config.toml
n_head = 4
norm_place = "pre"
norm_eps = 1e-05
parallel_block = false
beta2 = 0.98
decay_shape = "pow"
final_lr_fraction = 0.0
batch_tokens = [32768, 65536, 98304]
train_tokens = 129400000
steps = 2014
Each number is 500 + 40 x the weight over its row's rms, rounded and kept within 0 to 999. Layers, rows and columns count from 0. Numbers have three digits each. The size before them is the row's rms in percent of the matrix's.

# layer 5 attention key, 256x224, rms 0.0979, rows 0-255, columns 96-127
091:503480475582546556505489464480525556497530449479536477434559419494545468546590461549522499446429
085:483525406485452466479496513544450532460509521491429470526460501632432489552466490509496496502527
089:436567526577449530523461487490459518422495498427441464517540452499496577475468509527470495510579
085:503502452540501475471452527538519427475505496566507480564502495534444504485489522512494481444545
086:464503554535516426543472490450481449486507531484519497541520521533510441545520518511501480499462
080:492449450491494514520582454482515503495487473548485481463566437441469548496475480499473547485489
095:527419517422493469529476497530452520494544492423544559509512546469521500549582502427540472466507
089:531484491470486506482472520486447509539434410464524576513504493505455480490492474466494504430474
088:450495518462414474602466494549498498487480484485416490521513521569531480487496480524596431510435
085:460533532472541540449465446485559505536524492566514473468450462580526539549507542469494459521510
085:538494561455512588484472505405544466486458482536491497542452482525507565459447530475488496445459
084:571638563427490508460477438535468565403410519548581427535532539498565481506503530561455525430549
082:469541513513531453475485573479396491548566484536489512491452462462470503492449515547489554523419
101:462522534543611519473549494554472430498495520494533495508485510540469530467454493490377472455491
083:525507482466480558477538452530535482485540385462457511520502513438521553437484499485537541525540
086:428494562517584465505531499513519439583459469563531522499557446502485567542457506541518421529492
082:540464466480445442532537438499460438506467470502485422560509453481481506515498472477481498545425
086:521566513461546492548504507424493498429451548518506477554502511501567529479505485429509512576522
092:465537571510463588529420440513515512528484520516506479499538527507513552472540490501460520543445
083:521537531572509500503516486529444470533466541511479530472495492447428520486542515429468429509496
097:408496496585503479525500548484477495509470519525471535480513561541468517511487489557471556394486
086:472523546451548505477525505449483444478459573543532500493423550529511573507491441460518511635449
082:494479480548503515474488534514432529541504524504555487507570462570557556565505531488511515546564
087:550537541458559449496427474422466490549494507443495496405539455507537561598492508504528493505428
087:426489554474479501446481524527456439538540504546423415546487470409443456496443457495455520440557
090:546518555463466477473520565484504424443537570534492498451470460468523522566467511574551448467492
074:548485599504545477521468502504546484472486503532525476496517522469475490499539539530526487524472
080:468528517504628566473516518518536492513531493537461438496586486501543498548547480510495544470484
095:474437541517511515494493442466499442501538522570494517421507463526475487488538471494522519552493
094:510485494487524539563509585484516542589455555546476547481514480501482558513555496478569612511512
082:496519532527485592501506462478500457498557500457442485572519498468506559484478452532535512533457
087:533450435466519561487478530537523512496529498521486508550496537526506427496515520429555505515544
089:477457486527498532541477497469474483516503490520573493491520537586526471488492471494537506607468
086:504499499561487525544454465473489514495502527541468469548531459432473518475462520498497460513492
090:496485502517481495474519473450516455442485503492521477474575534479459412569523508557461519457519
090:479522443520496474418510499557600454484468515525486552479486517479530476546499470486512488562491
085:563481401492461483462463523520470492456462543498508521543500483431448514592498480537495560561550
082:544487533496604558482429470460473514477496463547519494503524543589551434508504570484500528495482
089:519513482459519511564628497510473501458545530471550560504546537407474506485518450492504457449511
087:477447479481512498493584474472551468556496512558510514535475493526481461534559478602533451502513
088:467502504502506455443544550452493442500511499509411537508488571609497515498539518509505500493521
085:472495413503499554524513509554544474581557449481507479461521534497517540499509455520419466412536
082:547480454502517524488465535517486495520491511503502510520537509473559520471478476485576539503461
091:431499505490492483487382510486525482552497463392627476497541529489488477481483434532497491492511
083:498445508479479490497497463484464538465530537546476542508484513621546518560488485486493575535541
088:510526516491471504515499473549512428568470506483543476511499475461520503565476521569464507483513
086:530522573494512516485428491452503473508501506543516548538504508544545433509498506563509503555415
090:461499450470456509512506552490529477439498495497507517508536446457488527505505463487439551528489
095:469418473451469457475510540496499536496535530502516545528529456459437464504496459454508458557463
089:543502517513490469471542488531507477495485497461496404512543620487480493517507484433441566500484
088:458545389458519520444539418460534531491560539565470483462503486508433438482546456536513469501449
089:478495537518584528511552578516484484546465502438520478497485460502389457510448499519475506511532
085:411594509510453467503537533487499474479556503513511542527518498496555500474560430480468524488459
078:551502516525459438558573496511499521530517541508477457489533469507515499473492511529467469530542
089:513541465567499502553534492534445452487533477524586552491480414468513505505503506542524465518467
094:470592525421556481500525478524522450539479506457549454442520503533508488514461520539424542539537
086:475581461468440518449542525464545487543527559510524540494493465516520530506467464516460440502417
086:448531415528540452466492501451602551456475522442510541471494409543461493537496470492483483455577
087:484488533526558432479462473567469535499496566451525501520530517445479450513400460504482417479451
089:505484457517491502526535494477496508503509531441565508435482466462485470494418434431524508543569
087:507524489546452508537479578407454479555421482488530503469495458469510490516515462493516502532530
095:570564531446513445501552552490479543497556482550526486510473475551456504457481508492542518500571
090:489448460569510490502452560503558553510529552438518519542486477523506501519449459515419505639579
091:438562468513439521523557470534545470455418536519462489494514461529534426558490511454454493471454
094:499493474507468509521534482525512502445467493483486490480483492580461445518501432478450555532450
107:557573497466481521490521540540479493476507531477528518475476511556479460491550514490462483514478
109:503508499466469490532488545597513455578495456510533473458460455509508585460506473529445569525488
099:493517462549534516515521433491555450493568485528522478450432491514386502551468523607436538495504
105:444457504531513461544515462488509505445520543525521552460480490538513458543524495529546512462491
102:429497416446482562497496500520531498504531493516541557491455475530502517429536560421489522487499
106:476523426527523489477500500452503482481468543418451488478472493496465546445565498464447508480456
101:506569502526532525512490520507407573462484488522517482513504511452440502452520506505422516433491
106:531507510534481459499525469498523462505536574500537515519506537525494442509468393511492446542521
102:442520485494577531480547492414511467444531489533456522498458494515534470487534509537518531501450
100:516435457461418481557440494484557507566518540538461501454543443483517476462491488534519529542478
100:529485552534411524417422516555497532567435522478495504430514375466591563487520477521522573456572
106:446547522502559518553544554493455470575513493403526503481553465471556490467537491503538572502516
100:491539497507518573532497468524506468496440385516502545490456540495530482459475497455443487478470
100:437576520484450510532425534482537474539515471518529567539486441590501479493500485555504423495439
098:564561408464466486607456496511477529570483419501460468479477554469521432534431538471511448471448
098:549529456484526508497474526519538527480495560491508520468448514502522475508499496571509514461486
104:572428486503515559435486492499470567507458470488528537533466548498565531496470529476513564492541
107:470456549503508520457467423469499476508527465463463525560523448496573522516469504500444553514501
107:429440521530545504529601458512471513524551521495493508530472456506526446509432531481456488389576
103:508478521535485469486489461500535590493507401428506567461476455503514475548544540496585456494558
104:495470517496517491491562534491468434502461519485513501492469481514472486574563509531498502524457
109:534542444451492508510480403562584480502504520451499561515479447516536540422570525503559476517510
103:527473503496495474525403430518461518494559585466486535511521562497444532437490505460550509422452
099:548491458543526525498467535549516513495455473475590456504528429531552494526507452510472483516508
098:434550481512476447458511536540435530501438533500531486477537540499476485488582558573416560399513
099:491430490510492444495533479496485502457439496497462454565475489458497484516498481508467477481537
105:521510477514498464485536522521438487531526464459548485404556545491431459412509467495450500510479
101:512476558499550505473534513482482516567454470541470436541498513538519494491605521403493476520532
107:523477462519478504530573487500488448536465460496493499502556445552467474508430477437516565547457
106:494517523461502507549478521513527502567461478393501470424447488499501518529518506458503534574456
107:434436555460463454517501469562500450472499505506503519502509498495485528395499493441434490504530
104:441489469531528574517481536470510432527523531468495512489448523504432441480552472495564538508538
109:510519572504473469468473470476555451430527555489461398551497507423491493529449459539468529499512
099:440447452556455496499437495547526498564489479523501534438477573472471452501500453470519435465530
100:488515485479478543499508473514495511479467449547521477441483489466529485512563509473517455487427
101:526534550578520491493505444488443466514540518492483525422497509522463525450490518510549532528508
108:464474496475463471482454497522493542492562435506489545439530484525515537457566533504451508520523
103:497461473488432530516402499531516526505491487463505557512489482453605461501519559492491505488477
103:556415528500512450490478443493535517483561483480492507501579451491488517508504490463520487565488
107:503437447523534551562488470479459449444498466537522520538523471482523484429556471475417524505502
107:456480490433456482481495478459543542540447509527543524547491540537567481553492468449499440471525
098:487501426525442495538459485578485502524498432464527515504503426557462566527447513507488428502529
104:572510502475461490524526531489478477566506514448512536456493518466542507528454553491511515462531
106:538509511491549466510554489505487491420531473599471485540566451405506478582495483451512523507504
101:452526536504518470510489584464455532526465471517512465478468491398506474471512480548563548502494
104:524524529540467520529495491518554508506416547504458514500526499452485537451465426485479451460475
103:487533483447446435473475506463468436491413507474454450475550458552514514472540491441553453510454
099:430473486511499466519446467464563542505447494489544443501522469451484523511487542503428557461452
102:510475472500449422436517503466486511462568498427462509595540511544538480506440482444512515374509
106:493562511460585581528430523493471492509509520494426526503440516482507478529537507545524526553481
102:440485456509518495521482513533486542361519463515496585451546514512524500509478482483527483565598
112:524519485485523541498541488509544482465523479478522529477545513466447431508467505549532587487499
097:508552444606477491518450517514479457461520472527479515542505424493538514469484504566559549550475
097:500524436498532524550463477573493483485516536486488459504469480423521475553517514569453543526578
112:490482544505490512455510570417507520435453563525490571495515511521464536521524475441510473494540
104:494540492448498517496500487536479500487479422493528443437457533450443488509483505522459487430463
105:492534540573563436494556570529531485472504508521545514520448499496495465524527511491497446460501
099:531497512535557539482550485401511521537492568488490484461515462412508521503467498510554476476542
099:489498508515533533434474514524500556599486454536512489526446529510570497594524497466496489522544
099:505603461458508523543458463479447493526472506477517506539464569522514528424493524452589456532502
107:439489543530441570566478551490562561453507501474489563452528471537487461526373578500515491461503
099:528483495531474484565516537532509478524537440519520453556509508540502456418492463463496512598506
107:440427452467525539445496532513530492456483573533429524486521426484531436519460492470497530437493
088:494522565533524505513498460541489493437505554596501490527532533429505478503499490532500572464579
090:563551431519488454452553484474455439550482463463531459520476435469499504466422479522562461498506
089:492440523447512517415480472513429434417543483460515395457516530502455544506504484495516563568458
090:570461514439530599499511493451529572516510518474444499501520497439445563479495524538462527494483
086:532477498467466469539528511460483498506457534429509505544492496536473514531527550470508529462506
092:516500370518457495537495465469557534511504468481510450537476524448412501487485442492578516539588
075:491475563526478497495479499491566534442498513490436489513550528541490479496515510529497512498464
078:566468554542472570477547513489434487514541423551494536488480445520480535546499494526451520453441
084:524433493473472487515507549546515577479466501540515461509502467393498500511584520462512521474465
082:513522527453451500474506459527482538454483497467493465484495521570554545482476470484490479518440
083:550497596504537515540502476471532437568504498444525489461550547532539417537474427478561423561458
089:503449502498476525509499518515435531510537520491577548509556414581582539494567520541468472561503
085:423520551552513477567502546476474387479501481478553462495563446494562532500495479431500576515610
080:467493541526467474443590485502517551501533500554516502514518451530494507561442490510463494456466
081:450489507554480492516500519524468533494498476497561521499508543506540512440536458473460502462485
089:455518481545490503484473588441536501469443531492471535533484451476508422511486463548531496465479
077:523453459560531555479498521466479511539554504495522551537597548512434473430436507487458484457548
085:468578538458522435503524508529432526530498502550548505522526475511470474490466447499551439520532
080:518562502524557548490485535580528565531488459451547520408394479428490528551470450484511493546426
087:539411481511485453540437517520495552389475482526478464440479522551464473554517483488546523492420
087:544442559442468449439441514528529529512506440455485436500482502486516468556542407445485539453532
080:534475452515441524513514505456494599479523520531581538490508549443525470488521485488547587484523
088:519449532537496454482599523481509529531467580456536498596496469516451533487489473512521495463444
083:501495531499499525536459481508510451509452528503560495448523472528475552516514579486509539540431
082:484555532493547480461593427529449457455427479516520485519460567469526474605460477465467504508500
090:449527388473493452537519442603532460500531558503428504497534529548498455490462446551471466529445
089:485428494551532513512517504491425506580608527434602492457479515493506444451519428518479442497494
087:455485480540517497498473480521490479544470465549482454509493578453501521545460494454495464482541
075:551537469552472505517544540459542502491513472462496481497503501478460509507549492460563464550456
084:459511571522501498563513603451491468470512479527545542496477495564504555428551514442441515482392
084:476471483539505517512507531488542474497551467516523471510545520448547456531555473484529569458506
090:536561491530501450455446486519501469558471509507482545512449505517532461488514468464486474437456
081:483449534437504468441546461559560433485589436529488517459499495500503498558440456458505465488582
095:578480531459492437486489467450439466556452491479586493505487475516533539520491508476485558557488
091:492504517417569480433490457538493505501414603541447477493517570442496508430488514519513511463503
085:552533601507452520482455474513517486443449532512464585469540482506532582506535479508464498540515
095:483517471519504464547521478436535495522441499510471480524519493442422518516611503489486478424542
082:525461532537425487546534553540561534526488523441503454550549485532547480549442538581408463464519
085:529544490425468416502528495507567509549533456512482537484466508485530514485493586502465522544548
084:523498457409505514494556489515472472446533512493406386471460513516453497582530474504539483489463
083:542552519562553554440461505525539521491474519479476508492533538461558475535528574475496523506483
088:528509491521491507429486528485529431483469490477536470523486515446562508452508461520491473480486
082:502479516517523530477551474485435430480509449421433422489528461498511553575474477490536467492505
081:480425516499459575517477551524506496530539426524516491474515500480571505504562510489453412538535
090:532468508537482544535446538438475558471504437510564462543473432472480539481546470625477512539504
085:512550470478489529561496499554461524464489492508476483547416526590447499506498505475468540491515
095:496494484554495504466503547520541501500502511556507457506457440403487472486525474470506482523531
090:485515476528475496541481486510535474485475538595477505510538493549506502524509531524498443570491
084:456497468500495436477476540515525473517538544506476556500445525508428464509508500502496472473475
085:490470445478520501487500553535486475422516476480509493486539509462466461497542472509509519484534
093:469523596436523462511537574508523509563446551489526516527488503488394510463552506495445473506443
084:537458473478474527408520480577458531522519526510415514450530470526570496501433538558455510512427
089:454502517445494453471549522508497495504508541461430505468480481418485419571525577531521485415408
082:532493440500535465486451477480517438472542515501451502417451413548491485481549537562475577548551
080:527482552528454508555451534512461475440525501420550521502443539492461492501500533513432473499477
084:458519500474489518484529464528511538449467528463434523492477512554468503483505466472515462502478
081:522505449545535534511466498534519443509514498489526425433520484532599547525463489491433430513557
093:584448515468514541486501481488522496497449472536504532524480504519453491525510536510515494529544
082:470501494467424553425518526415451531504536508470535518511426526460503425516488532582556462512550
085:507489544462537476518499536521487536514530483477454456502537442444604481524478514555479469458496
082:461443519459549535586440523555516501492548535479508523511484471588561517528527401613540552533439
095:492473554581478535529448492512521522550560543546480585479521479478470540513478530487499461535504
082:483532550472477456491460512503469430462449537435520549489498475500442492482512482510444504486513
095:529568546437489397468496466502508425423468537499534539533434528445545527451512550465420486469531
118:503429502528480562486446511501576509441535466491468522541529481479476500523485529443540437499483
120:550586534408453527459571515467445470532510590494496558479455547559551462571468514541480419475554
115:512485517520432500559521465490526500523485491452490549500516493526544568444549446448423472558487
117:478430583454494516458485517518509514452415431467431557463480518522508527424469503443439546508475
123:502512450439459531581565448542585503481473495477490480467473580490482529606488477468451502535477
118:504567509570594490443431518534516569453469522537565487488468496542525445478530559480430493470453
118:444486456465535496444517521521550519560438527416536489451461462555474492495472543484513492456534
117:481495456467399463474562500433563536431511549537506497491457568524530514392485463497468524518487
131:503509511428527535462525468490490513522458501477527524515571507492476479499583406525478545604562
115:515551504493481447486497451514549482503523548554487430471505493538497521500501461482460482510487
115:521475512483466488525527507481465571549472475565493586490509548539449484517524479509431518478444
117:514533541507511437505519545453481520529538526529534490482405397457498395496502535437541481508486
125:570563457555516517551477560517521470509482507524486514521443469517418489483497493540434539524503
123:497501487526481500546558527509514606498542551528586536502542519477502502515546559445453503515512
119:512518545512514489538500483497487457537531516479491484485519533531482477512523472428550491471537
107:470458521451478512427474494421557635515461472481517559467519506503549522534461522387550514449459
119:469494533505506504602522456521532516563500475456482473608485481424422542442471514502470507505501
123:490519528493494468476426434507482523477555467463497509508508483503561515464539462517522425507570
118:510505560524465526586477485499531524529489437462416509536486506517510498534518520525516491552569
125:495506488511419500513451516446470464477536503462483495524538454513513467432481455481496528570548
123:536494478414482497533437472531459502518612470462509545558439517530547508434584476523480498552480
122:495503461554491487460492594432496456564518511453499457499508504573549490512585426515569469422512
124:485541530550504512491495597495515529504511499529533430534507483527477451612511486452548569496432
115:540496506526499466509485500479482539486569485576470574512439513498496448489510464524484542513477
116:465473463479458418493506499570479434562502508516499487438472451500450503517540450609502483462475
118:581548495562495538485514493608461512527514481503512529492506553486540472503437481473521441577549
119:501472414529507516496532497487494508562396500448498537520411417505519496488513497507559449494480
114:520529497555526579539487523516526519481493476455527551530534454457561471516492496523526474460539
120:476505492493462524530513513469476528552524520568504475459460424520485507493512513503495470481474
120:525489467410457493472494476612514469469451477534495456529542482517498477521511525461491467475500
122:566433474466596480444505502423375510515429529502490510496483537459516475518485446551489514463519
124:435460541544413532533525494512455505498547454528509468489493477433507439544518538541457534541475
124:572561458544494525567480500498498548511535468548433462568493546492484515504500446501443529527495
119:453544423515533503486464469467444556521468481467514503520456513525502484446510576552485498497575
122:463468573494527526542494503527498551501432502557537477510497449473555487500519537510493492507556
116:488552484487464564576534474485480547502456474542498448561525474609530498443454498384461425457467
114:480487534490515440544525463466462533453509544567527459519515506545503489506504449514543573458502
126:495434453451515520526484492508468521548491400460423504445562481520495489496503464507527491512495
119:466527518513513512512474551493490509452462484548470564591503523473517566494518455486473506474512
123:454494466432519460455503449499534499483444473443533491473516451485479486449509453470462503474510
120:420556454513543454472495481482518496515466567500505506518549557505559479484482486583513482474459
118:587521495529539527491522512488511462478479544527548544434497453446547516550482511503478481533512
120:510484514480535482559519541542523530577495525524507519446528482501488522455461515506507462444578
125:566457513542488487472528596463489453438493428479532470541482530516541438480530467486488519482475
115:480523482498418418533527538539479530585446489518529565533531479468529488447579497506503513485534
118:478563492514491477427487541559430469545532429487491490448436494455462492481506483488455561500543
119:516411444499491536504464488416496522516501491544506487527525531539512539517514504459536489535509
123:510562486468495555466491524518508494496529491523567559496438515471521606475606487477489491517468
126:522432437565523527552458492540490511543477523449512525448518482551386465510483469523453425445392
118:585460566526470461560472503519580489498454480463445546499463448510510496508528508520474466553514
123:464516443485538523518460462526429498570498510474477550442516472520481518500459530508497585566445
117:548523503477543499591540500488418498446463531483495496475526467469584474523527480564446508543504
124:485451443534538452465499492527548486538525497491452518491479527527548537488470508545398429486505
124:484506472478525477602558508613515470549552505458520556518415524461555577491523563460412492472506
125:484580545560508495532491431505455541517501533511431477561476487462408524491471506521471548450458
122:521497582506469514500416524500511518566540504458517461487551468456482503475497522557523487457506
122:409517456478544423603442479412603431576483497548519543492522440475500509494530425529585452495519
120:583507536520499451582495518548496454488535573445465528445492473487543490566493453494530523498505
120:473527504532488578518498480543523551483492570532497568430488509438514490543490474476538578511421
124:496462462441513473560436479508520475548489530495438482569547521490511433473520493508488471462508
114:470522496519567425545506549461556512462474476490547460529490496492468542455505474521459560361528
120:540467480486451398502470548502458539521501537533467563535492503479525487458538476524497442445495
113:448477502509504531488542561453526490464516450557467463402458543501577482540540535473536498537503
116:480488452480521532451467463480497566500521423504472477571449548505480494485509509542495414531526